python train.py --num_hidden_layers=15 --hidden_act="squared_relu" --norm_eps=1e-06 --rope_theta=10000.0 --rope_fraction=0.25 --qk_norm=true --tie_word_embeddings=false --init="normal" --init_std_qkv=0.0442 --init_std_down=0.0 --warmup_steps=68 --schedule="wsd" --doc_mask=true --train_tokens=114200000
Each number is 128 + 32 x the weight over its row's rms, rounded and kept within 0 to 255. Layers, rows and columns count from 0. The size above them is the row's rms in percent of the matrix's.

# layer 12 MLP up, 512x128, rms 0.195, rows 51-104, columns 0-127
size [107 102 110 112  96 102  95 104 107  95 105  96  96 106 102  99 102  88 104 100  97 105 105 102  82 108 102  93 103 114  99  99 107 107 109  89  94 106 100 110  87 102  99 102 100 100  95  89  90  97  96 110  96  93]
[[110  98 123 178  78  32  88 132 168 151  68 120 123  82 138 160 114 139 120 138 123  93 183 125 115  97 142 118 174 118 140 132 111 134 102 130 118 115 115 125 128 101  69 145 103 196  96 101 156  97 121 142 156 145 167 168 127 113 129 125 117 146 136 180 132  90  97 105 157 173 127 106 210 152 123 114 168 170 147 154 212 117 176 162 104  95 115 138 122 147 178 186  94  75 114 124 141  81 139  48  94  89 141 135 140 158  94 137  96  87 193 142 107  94 120  92 103 160 127 137 152 121  81 155  90 156 139 153]
 [137  96 173  96 195 182 167 128 144 114 122 120 127  63 172 125 132 177  63 172  95  92 152 159 139  76 182  98  22 147 124 146 131  95  93 110 161 126 135 111 154  98 175 107 115 145  93 144 107 116 128 118 155 165 110 134 117 130 151 139 185 147 137 103 118 152 160 157  55 193 143  76 166 119 124  60 159 141  95 115 176 171 162 142 118 134 108 155  90 137 147 142  84 125 192  92  96 166 133 108 136 131  99 142 158  95  76 119  94 115 160  86 133 158 156 159 138 118 116 144 129 164 116  81 137  85 145 118]
 [151 152 152 105 108 117 101  98 167 135 108 160 145 127 142 145 177 158 124  55 122 102 134  75 119 195 140  91 156 117 199 138 105 155 163 104 148 117 135 145  74 131 201 107  71 130 136 161 152 102 133 133 137 121 116 157 120 154 133 129 138  57 139 114 117 136 178 105 147 150 186 145  73 171 170 105 121 121 159 133 128 100  87 123  66 118 147 117 166 106 141 162 133  94 107 138 113 139 119 117 140 133 121  81 137 181 117 128  48  76 182 113 105 123  61 135 160  80  80  60 130 114 154 107 135  50 143  65]
 [145 124  77 130 155 117 150 155 111 142 106 114 150 126 179 114 115 147  40 172 147 155 151  92 120 108 124 175 170  88 100 160 141 168 140  89 126 124 166  62 106 101 116 149 183 116 143 108 180  92 110  77 131 130 187  72 168 166 156 132 145 131 117 150 107 114 129 155 161 138  60 100 140 127  92  99 147  88  75 134 129 152 107 131 173 118  49 147  75 144 138 136 104  68 133 175 155 144 141 142 165 102 122  70 108 138 155 131 113 151  97 106 101 185 151 150 122 124 106 133 132 181 108 144 215  78 164 178]
 [136 132  60 183 150  59  81 167 165 129 117 152 130 167 125 113 144 114 149 170 127 130 126 112 122  71 158 132 162 143 138 150 161 123 152  94 185 181 197 205 108  98 127  99 139 124 152  82 109 130 121 105 159 124 161 124 163 125 150 209 145 158 140 180 106 139 199  83 114 139 143  74 174 120 124  99  84 114 143 103  98 131 127 102 123 131 140 127  92  86  76 149 145 103  79  97 176  82 117 139 124  97 163 154  68 136 126 116 126 129 142 117 103  83 116 124 113 134 132 125 157 142 165  40 147  74 191 123]
 [140 109 151 179 104 151 177 127 171 151 175 171  83 138 145 108 105  87  58 140  44  44 119 177  87 128 136 122 119  68 125 132 153 100  70  80 157 152  67 196  99 115 148 161 116 151 109 141 146 118 162 125 134  72 134 190 114 153 173 126 185 112 114 131 113 139 106 109 159 121 142 119 180 106 115 133 105 126 121 113  96 167 126 128 143 161  88  68 146 114 147 196  97 105 162 137 131 113  88 125 134 154 180 140 124 160 124  72 132  73 145 125 134 104 152 122 146 138 112 126  88 154 141 138 105 155 193 177]
 [ 89 150  90 111 135 104 157 136  88 102  99 151 144  93 153 118 104  63 129 181  94 141 176 175 110 173 128 118 149 156 141 165 132  70 168  68 185 109  87 150 143 126  97 114 175  75 103 160 170  99 164  80 140  98 177 110 172 137 117  89 176 153 128 158 157 131 133 146 187 126  86  97 116 106 144  61  69  77  92 107 121 116 123  62 123 115  96 164 118 162 122 157 106 138 137 144 190 127 190  85 100  97 164 137 155  57 111 149 119 145 130 151  88  87 161 143 150 134 160 159 113 116 133 165 107 149 133  97]
 [178 127 135 166 136  87 134 128 121 121 151 142 134 102 119 107 176 116 150 101 118 143 154  87 146  94 144 124  79  91 130 143 109 216 152 112 129 113 104  75 132  82 129  97  67 139 139 135 141 122 178  81 129 108 110 132 106 166 120 138 141  17 159 139 154 131 120 148 166 182 163 107 106 120 119  51 122 184 179 135 157 112 103 156 103 146  63 178 117  91  25 125 158  92 118 101 121  77 123 143 133  74 115 137  75 120 100 112  79 142 108 139 105 120 142 123  81 122 119 134 121  81 112 123 145 122  77  69]
 [ 90 165 105  77  44 140 148  99 144  94 102  87 116  94  97 114 142 113 189 178 150 125 160  66 159  61 108 132 151 157 108 124 108 195 125 120  93 150 168 119 115 129 153 138 126 146 129 151 141 115  99 128 128 145 157 221  94 122 131 133 122 101 137  95  96 110  90 157 122 137 113 143 163 108 100 126 164 160 156 166 104 146 114 113 160  74 118 103  83 115  33 119 101  97 150 129 111 121 155 141 136 148 126 135 174 163 104  78 127 171 176  75  99  93 103  72 103 131 154  68  76 128  94  57 160 121 120 125]
 [173 125 112 127 140 156 164 142  86  98 112 106 140 114 135 131  83 183  84 162 128  77  95  74 113 131 179 119  68 172 155  94 190 144 149 126 106  89 154 169 136 174 122 111 165 119 104 171 182 121  43 177  86  74 116 195  80 136 112 112 119 136 195 123  92 155  81 102 134 135 141 137 124 134  74  71 143 147  97 111 111 140 138  81 113 159 110 112 154 170  77 147  70 125 119 129 121 137 132 108 134 103  92  91 167  88  93 109 128 120 189 125 110 142 115 171  99 128 135 142  57 111  82 104 154  97 103 148]
 [103 125  82 211 101 148 157 171 184  72  83  96 101 195 172  87 156 148  69 165 103 107 180 157 184 137 116 125 175 117  77 116 113 173 123  85 108 153 128 103 119 139 142 134 119 115 135 128 146 176 206 147 132  79 102 152  92 124  65 166  95 109 133 123 100 114 142 167 120 141 162 125 140 142 134 155  89 166  83 102 157 160 110 136 113  60 129 159 165 126 112 154 157 109 107 115 163 147  94 134 101 124 114 119 133 127 109 129 106 116 147 142 163 191  89  60 175  82 155 155 127 114 141 111 127 112  82  61]
 [ 94 162  77  67 118 147 164 155 136 103 114 139  86  84 167 134  98 117  90 181 159 152 129 120 134  30 126 131 167 108 115 161 119 164 175 151 177 171 106 149 128  95 108 109 121 141 108 148 131 121 131 166 112 111 161  99 125 153 103 127 145 143 153  91 115  97 113 195 125  61 121  70 138 147 136 137 125 106 181  95  95 116 123 174 143 128 160  65 211  90 132 164  75 134 111 121 109 111 184 144 139 197 137 107 114  68 115  56 129 150 130  83 131  78  72 144 135 148 115 159 162 169 138 134 125 155 151 157]
 [135 136 162 139 105 127 129 163 164 172 150 166 119 124 103 162 188 125 108 132 170 101 159 154 127 147 163  90  92 108 133 120  94 124 191 143  77 126 145 102 126  45  79 154 163 164 118 147  49 131 128 213 156  67 148 120 174 174  77 154 170  87 131 138  93 144 156 109 170 153 125 107 178 168 134 118 136 152 185 120  74 171  84 128 216 133 141 102 159  92 130 105  92 107 154 117 118 122 161 150 120 144 126 125 166  89 129  67  83 154 134 121  89  88 146 117 162 122 120 128 167 134 152 174 127 157 100 137]
 [125 154 108 131 138 109 195 118  88 170 113 132  76 185 146  89 104 115 111 113 148 160  98 132  51  99  80  97 177 101 108 135 134 157 123 142  91 112 147  82 130 152 167 223 139 108 126 112  75 151  52 135 135 185 169 167  75 117 136 127 128  83 106 129 139 165  90 125 161 142 107 154 119  82 154 137 156  77 126  50 123 153 178 109 146  95 163 134 141 106 176 105 165 122 137  99 142  58 142 151 153 119 170 112 138  63 111  86  71 121 124 138  98 123  74 135 149 115 140 171 133 111 147 137 130  97 166 114]
 [ 85 117 132 118 130  82 125  87 178 116 128  97 164 187 134 119 134 119 160 132 171 128 118 161  79 127 147 115 218 134 107 179 194 110 124 143 140 118 176 120 160 132 150 117 109 150  50  98 103 190 128 150 129 123 147 133 125 163 149 126 153 151 138 145 136  89 147 166 129 146 202 155 152 106 109 155 131 135 110 158 133 135  75 104 144 138 133 128 177  93 168 128 155 158  69  97  89 154 128 124  77 123 155 100 148 113 213 166  80 111 170 155 183 120  64  90 122 130  87 133 129  47 164 144 151  81  99  96]
 [ 80 146 108 153 127 165 102 125 114  81 140 106 158 114 134 122 184 146  83 152 133  97 114 119 178 101 116  90  86 186 125 171 131 142 165 126 116  90  97 199 103 106 150 123  84  61  88 105 163 165  74 116 104  95 122 183 142 105 106 113 104 133 147 106  93  80 174 178 120 139 111 195 103 119  47 152  65 133 160 104  66 133 113 143 159  83 103 128  67 157 154 137  84  80 183 102 153 106 113 126 102 126 119  92 145 135 127 163 107 133 133 108 101 123 104  82 110 169 162 121 121 123  86 154 116  54 138  96]
 [164 112 130 143 104 120 133 172  72 146  86 226  99 132 124  94 208 132  95 101 154 147 143 153 126  94 156 125 113 107 106 138 112 123 199  95 147 164 181 103 143 159 147 118 100 128 121 152  90 124 143  90 137 114  80  98 184 175 203 129 148 147 125 178 191 122 107 110 137 153 149 105 141 178  84 162 129 133 148 116 146 218 108  90 111 167  77 105 131  95  79 115 134 125 142 139 209 108 144 106 118  96 123 156 160 136 119  82 122 195 160  93 135 124 113  97  82 146 124 132 139  98 135 152 160  90 116 166]
 [103 129 127 122 107  67 116  97  30  94 117 132 135 151 132 118 162 141 146  71  97 128 111 164  75  94 106 160 119 231 112 150 139 138 134  48  88 119 148 136 186  92 166 157 139 118 132 111 120 147 120 110 133 106 135 112 141 136 149  87  72 144 180 168 142 140  95  40 116  97 155 116 102 135 150  97 134 184 116  85 113  44  93 141 132 144 154  95 111 123  78  88 133 137  89 102 119 105 158 133  69  94 116 174  47  99 150 106 109  91 129 139 103 143 104 136 150 151 145 125 165 133 126 161 136 142 156 145]
 [150 149 133 155 110 103 117 150 120  93 122  87 129 109 132  92 146 134 100 146 162 174 150 135 118  91 139  99 120 103 158 148 115 151 133  75 180 179 124 185 132  73 133 165  78 121 135 152 173 212 107  68  91  82 109 127 218 157 129 148 127 122  92 111 168 191  93 127 141 137 114  91  80 133 134 123 152 102  91 158 139  85 182 184 124  71 114 135 154 171 159 178 164 158 161 133 117 138 113 161 183 108 184 100 119 170 129 109 161 162 114 147 115  90  86  74 111  73 162 131 167 147 159 102 155 139 165 116]
 [130 141  97 167  73 134 110 125 109 108 112 117 176 127 130 107 135  86 120 102 122 131 185 103 163 157 157 131  87 108 111 162 169 127 136 168 155 135  90  98 152 146 117 102 145 111 112 194 111 149 135  79 109 112 142 210 157 117 123 115 118  38 191 102 207 181 132 137 181 203 133 140 134 105 112 137  98 135 102  84 138  96 117  56 104 133 107 136 126  85 107 151 103 121 117 152 148 131 191 144 124 141 145 166 200 106 130  96  97 180 114 112  39  90 107 132 139 155 139  91  76 100 121 161 140 101 116 159]
 [126 169 152 142 148 141 137 142 132 173  96 153 119 105 143  97 153 109 162 168 185 186 115 131 178 108 169 121  93 156 154 162  72 112 158  69 198 117 153  95 170  15 157 119  79 142 120 119 151 145 122 186 143 160 131 101 108 133  98 157 112 127 129 194 141  99 132 105 130 107 129 111 109 162 147 142 123 124 127 111 161 122 127  84 141 135 103 116 127 133  95  93 173 104 155  90 145  91  66 164 119  92 152 187 148  83  98 141 181  96 122 161  59 103 140 159  98 151  78 124 102 135  79  87 127 111  58 110]
 [149 155  70 181 161  78 214 115 144 110 138 147 142 148 137 165 105 145 170 136 110 118 163 132 142 139 158 100 166 129 145 149 158 155 126 109 152 140  86 114 125 178 205  69 168 191 102 110 118 217  89 131 140  87 105 111 155 157 127 137 107  89 103 123 126 158 165  97 134 125 121 129 147 128 113  44 114 161  95 121 127 109 109 166 113 104 110 116 116 146 125  95 135 176 125  98 107  64  79 124  88 108 133  92 133  84 123 115  69  60 138 186 186 115 108  94  88 107  82  87 135  85 104 157 102 152 115 110]
 [105 127 106 133 115 168 116 146 134 113  98 147 148 123 142 154 156 112 107 101 105 146 136 157 119  85 110 167 145 123  99 150 113 190 112 186 124 145  97 158 140 140 166  94 146  32 111 129 142 160 161 103 139 188 143 117 101 128 158 114 106  91 128 162 172  98  46 140 141 113  69 173 145 132 123  80  95  79  42 160 169 104 155 104 188 115 125 124 103 118 140 145 175  66  83 136 169 110 118 104 134 126 112 142 196  72 111 116 172 117 133 156 102  98  83 155 132 109 119 112 160 120 145 137 154 109 235  96]
 [137 114 115  93 149 104 108  98 148 148  98 123 171 178 134 142 156 164 139 129  54 101 144 122 165  71 200  83 166 156 113 103 126 101 123 116 135 156 141  90  78 115 128  59 121 114 127 154  76  81 158 103 137  44 104 162 156 162 157 111 145 133 129 146 116 147 102 168 177  96 212 126  96  89  92 102 152  91 134  98 144 149 107 113 136 149 208 118 123 187 133 141 118 148 156 180 121 152 114 134 110 106  66 118 117  74 148 136  95 168 142 112 118 121 120  94 158  56 100  89 178 151 166 151 157 135 126  87]
 [111 116 128 111 106 126  86 171  93  83 102 143 112  58 141  97 163 105 128 197 177 140 125 168 174 188 107 129  79 127 120 133 104 100 135 122  78 133 101 135 171 131  65 120 204 113 107 123 183 173 139 101 135 135 138 163 144 106 137 186  64  93 107 125 135 141  91  66 143 180 136 182 110 158 176 111 154  97  98 148 139 107 140  56 116  83 111 125 145 179  97 116  90 112 144 146 175 127 131 153 166  82 143 106  97  91 120 147 176 123 157 107  40 153 123 131  89 151 133 149 134  73 127 100 125 142 115 114]
 [125 125  84  98 178 113 166 116  86 110 122 120 170  91 182 106 151 107 163 106 146 152 161 139  96 161 128 167  94 165 100 125 135 124 144 165  79 159 103 158 144 147 107 114 106  76 139 134 135 108 161 112 122 116 143 153  49 193 108  98  86 171 101 135 191 145 122 186 138 147 120  82  98 160 114  55 141 120 133 195 173 158 175 105 101  71  92 118 146 129 177 175 135  70 169 165 119  74 137 117 116 146 119 165 205  98 153 122  98  88 187 123 111 134  80 111 109  77 130 126 180 124 123  99 131 129 129 122]
 [ 93 145 213 162 132  66 151 129 148  98 113 147  96 135 176  95 177 149  52  84 127 142 168 111 154 184 162 143 105 141 147 180 119 121 127 102 141  98 164 126  85 104  95 135  95 162  75 181 146 129 112 107 126 119 141 136 152 103 106 122 150 160 138 118 115 166 164 144  90 100 153  45 140 167 126  75 142  30 129  76 142 126 139 155 119 169  96 178 176 111 114 173 128 123 117 133 202 120 165 146 159  82 128  46 100 133 142 155 145 162 109  86 154 126 137 130  82 129 117 117 122 118 126 136 116  92 145 104]
 [155 113  70 103 130  86 147 109  86 147 144 166 111 147  91 102 166 128  93 166 110 151 129 129 105  91 126 131 112 167 112 147 101 128 123  90 127 145 147 145 176 100 164 142 176  61 113 170 104 131 138 124 125  69 132 121 108 102 164  67 133 118 167  90  98 109 117 149 161 186 152 121 176 116  88 112 131 197  94 108  71 119 135 108 139 149 142 190 196 127 138  96 142 135 110 142 158 119 183 111 146 184  72 115 113 102 182  80  83 131 161 102 101 123  83 188 169 173 112  97 151 122 138 201 167 193 106 156]
 [146 141 138 166 120 138 142 175  84 145 100  97 130  72 136  77 148  97 120 116 107  62 117  99 132 157 141 137 183 130 110 125 120 126 111 165 116  81 118 105 188 111  67 127  71 148 214 124  97 155 163 114 137  85 100 142  89 121 127 157 123 137 141 133 153 187 160 120 165 111 164 140 101 115 131  95 104 105 132 145 180 137 121 134 127  54 112 106 140 155  85 148  80 134 129  87 233 100 189  93 149 156 162 130 157 166 150 107  88 157 143 194 130 108  77 151 134 152 102  95 157  90 127  72 135 164 165  88]
 [181 147 105 104 158  90 113 121 101  81 160  90 139 149 127  87 163 160 170 117  91  34 123 150 144  90 110 150 194 167 172 101 125 148 162  97 129 155 157 161  72 134 124 168 145 120 111 177 101 152 112  66  96 114 112 123  86  94 112 112  56 138 127 203 129 172 137 139 158 161 181  65 105 112 113 116 149 185 107 107 101 160 111 169 153 170 150 109  89 112 113 124 117  98 149 207  90 104  95 131 128 116 111 141 125 134 121  96  91 129 130 120 210 159 135 162  91 109 105  83 128 148 117 136 131 177 132 156]
 [ 93 111 106  59 171  59 101 126 173 113 117 116 126 195 127 118 114  95 113 222  93  99 195 130 133 105 155 130 119 120 107 133 152  90 121 171 156 127 153 143 101 161 150 153 153 134  83 110 111 149  94 166  99 150 115 125 142 208 100 170 163 132  79 120  42 144 102 144 128 153 145 185 165 110 130 107 107 154 149 151 131 113 157 188 162  92 100 132 133 120  97  87 160  74  87  98 192 111 134 104 176 138 126 149 112 128  85 145 145 125 121  89  87  77  97 104 171 144 120 177 126 160 153 119 155 100  84 133]
 [ 83 152 128 125 130 127 120 223  79  88 110 117 166  94 152 134 101  92  91 155 135 138 135 124  78  97 121 111 138 132 125 157  65  44 176  96 150 181 155  66 216 174  56 139 172 199 102 111 151 103  58 147 154 102 145 135 125 219 100 108 152 128 114 135 144 106 131 121 146 112 149 136 116 150 163 131  94 137 177 146 118 105 125 147 108 105 114 105 101  84  78 155 120 102 136 136 105 133 120 151 133  93 124 117  92 154 121 112 118 105 114 202 104 190 136 137 121 131 127 109 116 145 166  86 117 127 170 125]
 [170  98  66 111  87 145 201 173 107 103 101 142  49 169 179 165 121  92  75 146 177 150 112 178 108  76 135  99 104 115 142 116  88 156 117 130 100 169 110  91 173  74 159  67 150 122 122 173 127 122 171 118 147 154  99 116 156 181 138  96 104 192 126 167 120 120 113 146 168 108 142  87  91  80 139 146 129 165 132 131 114 147 173 129 155 147 152 136 155 127 121 148  72 117 165  84 137 117 127 110 142 169  92 129 134 135 157 151 106 194 133 129 139 123 160 154  47 183 138 137 183 112 117 121  79  88 127 149]
 [163 137 124 136 188 143 183  93 144 128 152 109 220 138 147 106  84 134 144 112 146 119 161 134 150 121  83  86 118  96 134 112  85 130 118  58 167 129 110 142  96  98  92 181 139 108 118 158  99 110  87 143 153 171 115 130 162 164 188 145 114 163 130 185 166 132 162  73 119 136 158 157 125  97 130 163  94 154 113 132 117 156 144 140 114  95 174 109  98 201  74 143 122 125 117 188 191  57  95 170 106 111 155 103 151 157 106 142 131 142 136 127 119 119 127 109 125 179  91 110 112 114 147  19 109 115 170 168]
 [138 106  69  27 169 109 137 122  80 148 135  85 157 160 155 124 157 152 126  83 121 119 168 158  94  89 112 135 171 141 145 121 123 119  92 135 113  84 159 120 125 145 136 127 131 138  52  96  75 158 183 165  41  91 144 106 146 130 123 114 124 115 108 151 195 130 168 150  97  59 136 161 193 137 112  73 131 129 108 143 123  87 126 115 110 128 112 122 101 157 191  95 156 155 113 116  94 111 162 179 116 158  86 129 144  93 140 156 130 138 147 158 109 114  81  86  62 109  91 143 145 132 162 128 213 127 118 110]
 [113 131  95 159 177 116 118 172 101  71  77 155 184  88 149  92 113 135 139  90  96 147  83  56  89  94 118 105 113 163 141 132  59 143  81  96 120 158 178 129 101 181 137 118 151 143 147 122 116 143 172 147 114 181 137 188 155 100 121 171 129 137 136 114 106 115  45  69 173  83 119 120 117  67 103 119 126 105 106 104 109  75 122 151  96 169 122 109 105 122 155  97 104  80 131 135 106  94 120 173 168 128 139  96 151 132  83 139 121 108 149 181 110  96 131  72  67 112 144 118  50 125 129  92 132 171  97 132]
 [163  71 134 105 143 112 155 100 136  84 126  99 102  96 134  98 129 122 157 142 146 160 121 150 118 114 121 123 123  89 161 153  90 108 174 113 152 166 138 145 132 152 131 145 148 168 172 108 119  86 108 153 127 189 152 149 110 161 164  64 138  88 179 133 117 170 130 113 187  69 100 142 137  38  40 139 146 202 107 116 159 136  81  71 142 136 128 163 106 144  77  79 128  99 149  97 103  95 113 104 134  78 106 104 127 149 112 131  86 142  66 154 105  79  78 156 117 112  67 195 109 148 132 154 158 153  87 113]
 [ 99 139  82 134 108  80 128 136  99 102 117  94 145 169 144 144 163 150 174 193 121 118  73 143 125  63 198 105 124 150 129 141  88  80 153 157 188 180 134 170 178 177 160 113  94 109 109 187 142 104 119 148 127  89 154 135 150  88 138 156 109 143 136 165 141 167 133 128 125 151 141  93 126 127 135  77 109 136 157  62 153 142  77 122 152 105  82 138 155 112 106 137 122 179 162  66 112 128 140 117 147 109 176 155  80  84 100 132  94 145 152 129 100 196 130 170 141 151  71  97 143  91  63  78  97 185 119 152]
 [170  93  36 176 131 146 149 167 117 198 101 107 120 106 158 112 159 143 124  99 162 131 101 136 143 126 109 120  93 110 171 111 167 100 152 130  90 148 135 134 170  71  79 147 145 128 110 196 133 110 161 128 131 172 149 135 144 136 210 109 133  98 128  52 165  92 109 142 148 130 111 162 164 171  65 124 124 110 101 141  80 126 104  79 149 117 109 186  92 115 158 147 164  90 137 121 203 190 136  96 108 147 118 172 178 106 129 166 157  92  99 111  81  88 130 151 126 113 109 133 142  54 139 121 126 105 173 125]
 [176 142 139 173 133 146 121 114 114 136  92 143 158 194 163 177 139 130 199 159 134 113 129 103 172 115 113 165 152 108  83 101 121 152 127 157 151 156  81  79 108  84 144 128 111 188 116 120  78 189 125 129 171 132 133 121 122 149 152  98 130 148 129 157 117 132 123 183 118 139 112 115  52 123 136 134  88 162 104 127 190 142  90 117 185  95 108 105 146  97  92 215 134 123 138  62 158 111  66  94  66 120  98  60 108 115 153 120  74 100 171 163  78 139 117 116 108 177  77 105 129  99 155 114 162 162 132 140]
 [134 151 181 138 146 134 130 110 188 109 102 114 146 119 125 135  67 162 145  60 172 174 167 121  63 112 123 144 143 100 138 149 100 113 131 138 167  60 128 156  83 187 177 156 153 127 113 142 117 137 122 160 120 176 126 164 147 133 103 144 153 126 164 116 147  59 134 139 170  91 162 128 176 122  48 102 228 150 117 141 121  90 149 169 160 126 124 104 132 133 123 149  70 112 187 110  78 105 203 119 129 166 139 130 137  50 116 134 151 144 130 139 154 117 129 105 147 118 128 187 151 101  68 132 146 107  80 142]
 [158 100 128 167 132 105 182 157  67 139 113 107 150 122 122 129 101 132 103  88 155  79 124 184 127 134  90  80 186 159  51 137 146 162 128 124 152 172 175 166 177 109 142 123 151 144 119 102  64  93 105 120 159 109 163 135 159 111  98 176  97 169 110 187 109 111  73 163 106 127 166 135 109  99 130 111 128 100 161 149 118 117  94 183 124 107 130 102  65 164 147 110  82 105  81 133 161 165 196 131  95 155 114 126 162 130 104 105  60  75 110 121 133 123  71 110 115 100 136 142 172  85  83  94 109  85 181 103]
 [154 121  52 110  95 103 112 148  79  53  72 173 126 131 135 127 117 171 167 122 128 137 135 141 137 155 125 155 151 145 143 126  78  81 128 169 139 143 198 155 165 115 133 122  77 107  97 117 146 196 133 127 137  82  90 126 131 117 140 138 162 190 115 166 124 114 159 159 102  66 130 153 100 110 172 154 138 159  84 125 103  81 118  80  70 201 134  98  59 116  81  96 114 163 188 159 191 138 100 143 119 146 157 138 151 137 158 125 121 139 119 185 138 133 117 114  72 166 177 132 171  99 161 160 162 121 117 150]
 [147 110 138 154  89  64 125 156  68 152 127 161  98  95 143 165 159 106 109 115  91 102 132 148 175 144 103  93 153 129 122 126 105 123 143 117 166 113 107 159 180 143 188 128  86 151 130 172 151 118 187 166 167 219 132 115 141 140 101  67 142 117 143  64  94 123 116 122 147  93 173 112 163 157  76  82 137 182 146 153 132  67 109 177 191 139 111 121 123 109 140 140 132 163 142  70 125  78  84 151  78 171 122 114 145   1 137 130 118 123 145 126 127 116 133 108 132 117 142 127 128 135 120 120  80  87 161 111]
 [101 145 121 142 147 123 196 103 161 196 168 107 151  90 155 115 169  89 108 114 158 139 175 122 144 156 123 137 199 132 114 116 118 170 181  79 147 116 131 134 126  97 123  84 180 143 112 124 119 109 201 171  72 116 134 146  85 133 104 140  78 131 146 143 176 141 127 175 126 132 123 137 138 149  99  97 139  51 154 117 182 169 143 160 175 160 106 180 146 171 112  78  90 176 124  98 168 168 169 166 127 142 102 200 144 149 123 174 185  85 120 177 154 104  83 153 155 139  97 110 117 105 149  76 148 128 149 133]
 [173 209 113 141  72 108  76 124 150 141 107 118 151 175 125  99 128 124  88 152 130 116 104 168  84 143 179 130 106 136 136 134 135 148 125 165  85 140 110 115 103  83 126  79  58 119  76 151 143 144 147 163 133 128 139 100 137 149 120  94 136 133 106 164 149  92  78 175 144  75  93 137  91 141 126 138 119 125  97 145 191  31  80 166 150  50 142 126 112 172 158  93 172 200 149  88 136 162 197 118 152 158 127 158 204 151 175 123 163 129 102 118 137 164 129 140 115 128 174 102  92 127 137 116 142 130 135 102]
 [114 174  79 107 136  61 151 145  88 121  70 117 130 123 117 144 107 106  98 113 145 182 135 143 100 125 174 109 128  98 156 166 119 153 167 119 132 165 123 117 181  62  79 138 154  74 123 162 128 102 170 134 116 191 124 126 172 137 177 105  75 136 112 106 155 138 150 141  59 155 186 102  99 146 186 102 154 192 150 147  89 121 179  95 135 109  84 169 143 120 126 103 181 104 127 117 143 101  96  98  79  98 134 191 136 100 148 128 110 123 138  93  88 133 152 180 114 115 113 177 178 116 162 130 184 173  98  73]
 [171  90  51 132 135  94 102  93  83 129 105 131  98 146 146  94 150 135 169 155  71  79 164 105 117 135 103 155  87 114 131  97 110  83 111  90 151 133 135 180 173 125 140 151 150  92 119 117 125 127 141 139 177  76 164 123 118 200  96 189  82 148 114 132 120 129 158 115 184 171 117  72 109 141 120  78 204  91 143  82 114 170 176 105 106  96 183 139 107 108  87  86 109 134  98 170 157 119 119 191 154 182 157  99  87  99 151  77 154 130 103  90 152 114 155 113 123 148 130 139 114 149 191 176 137 129 115 145]
 [122  98 113 113  96 123 189 150 190 114 116  72  96 156 143  99 160 110 124 178 113  96 111 135 119 123 120 139  89 108 212  96 131  93 103 136 141 108  93 162 113 158 150 138 150 173 103 161 163 198 156 171 149 194 196 152 111 143  99  97 145 103 144 167 154  69 156 111 152 122 136  86 143 122  73 140 153 144 115 117 106 141 126  96 109 118 141 119 137 197 129 127 106 187 149 132 177 170 105 107 143 182 149 163 126  79  83 195 108  91  75 107 117  92  92  86 146 130 135  83 140 160 147 117 202 131  81 143]
 [117  76  90 139 124 103  86 151  64  80 110 158 120 167 168 127 142  99 131 153 116 122  98 145 114 133 133  83 155  96 172 150 177 126 127  91 140 161 137 119 164  79 189 137  86 150  91 141 143 131 212 103 151  97  85 153 139 108 146 147 112 139 169 191 128 114 114  78  81  49 151  83 129 121 184 181 108 139 118 114  87 189 115 152 131 165 124 138 140 126 132  58 134  77  98  97 109 100  51  56 153 143 117 123  55 114 112 117 157 127 135  93 103 143 117 107  93 127 136 155 144 120 102 120 143 140 189 135]
 [195 142 138 159 106 151 147 119 191 139 142 154  82 121 169 183 109 151 129 116  78 141 136 158  96 134 106 127 107 145 103 127  69 103  96  77 185 148 140 178 155  93 140  96 154 160  58 118  90 150 184 139 123 134 170 164 120 143 142 116 100 147  85 134  90 147 117 113 155 141 127 136  56 169 188 152  92  96 142 156 149  95 160 111  99 128 165 131 135 228 107  99 163 119 144 176 112 112 105 130  58 134 135  95 153 130 127 139  79 175 155 183  89 132  84 123 107 140 122 119 153 108 111 131 141  82  52  94]
 [113 141 110 121 138 122 146  85 172 114 175 111 138 100 131 110 173 114 122 115 114 108 170 147 118 146 147 169 185 205 109 139 102 146 129  86 162 146 157 197 179 202 175 135 102  69 118 136 131 113 123 111 152  77 111 164  94 135  97 156 149 113 132  91  93 147 133 133  69 190 182 117 122 130  70  87 161 129  73 152 218 134 117 121 148 150  66  96 160 143 104 108  81 101  81 173 132 150 148 159 118 118  68 141 123 133 162 110 128  93 111 134  98 126 172 123 115 101  82 119 135 154  92  92 170  69 144  95]
 [110  81 157 125 105 126 135 123 102 155 128  12 107 128 129  97 131 129 136  94 125 127 129 150  75  99 215 162 111  87  91 157  68 149 136 163 102 137 150 131 131 120 107 191 142 112 143 180 166 148 161 192 176 106 142  98 131 110 152  97 129 123 107 116 132 114 158 166 171 130 109 152  46 106 150  71 189 120  98 114 183 131 149 141 158 126 122 117  74 168 151 108 136 157 152 116 182 112 140 104 127 110 118 153 126 171 117 142 183 107 134 219 140 169 117 184 118 140  97 142 161 149 143 130  94  84 166 114]
 [153 173 147 100 133 100 187 155 118  94 148 102 137 166 148 132 117  93 195 163 160 164 108 137 171 106 106 141 137  81  75 128 161 119  49 116 122 152 125 124 132 107 160 145 117 106 147 175 125 182 134 105 158 157 148 205 125 150 112 134 151 111 111 114 106 199 155 102 119 216 127 107 132 122 176 156 120 171 110 123 174 132 150 113 179 163 131 117 141 150 150 179 116  79 113 139 109 194 134 133 122 111 109 121 141 190  83 108  82 171 118  71 151 118 139  68 165 171 123  98 154 164 125 152 150 136 146  38]]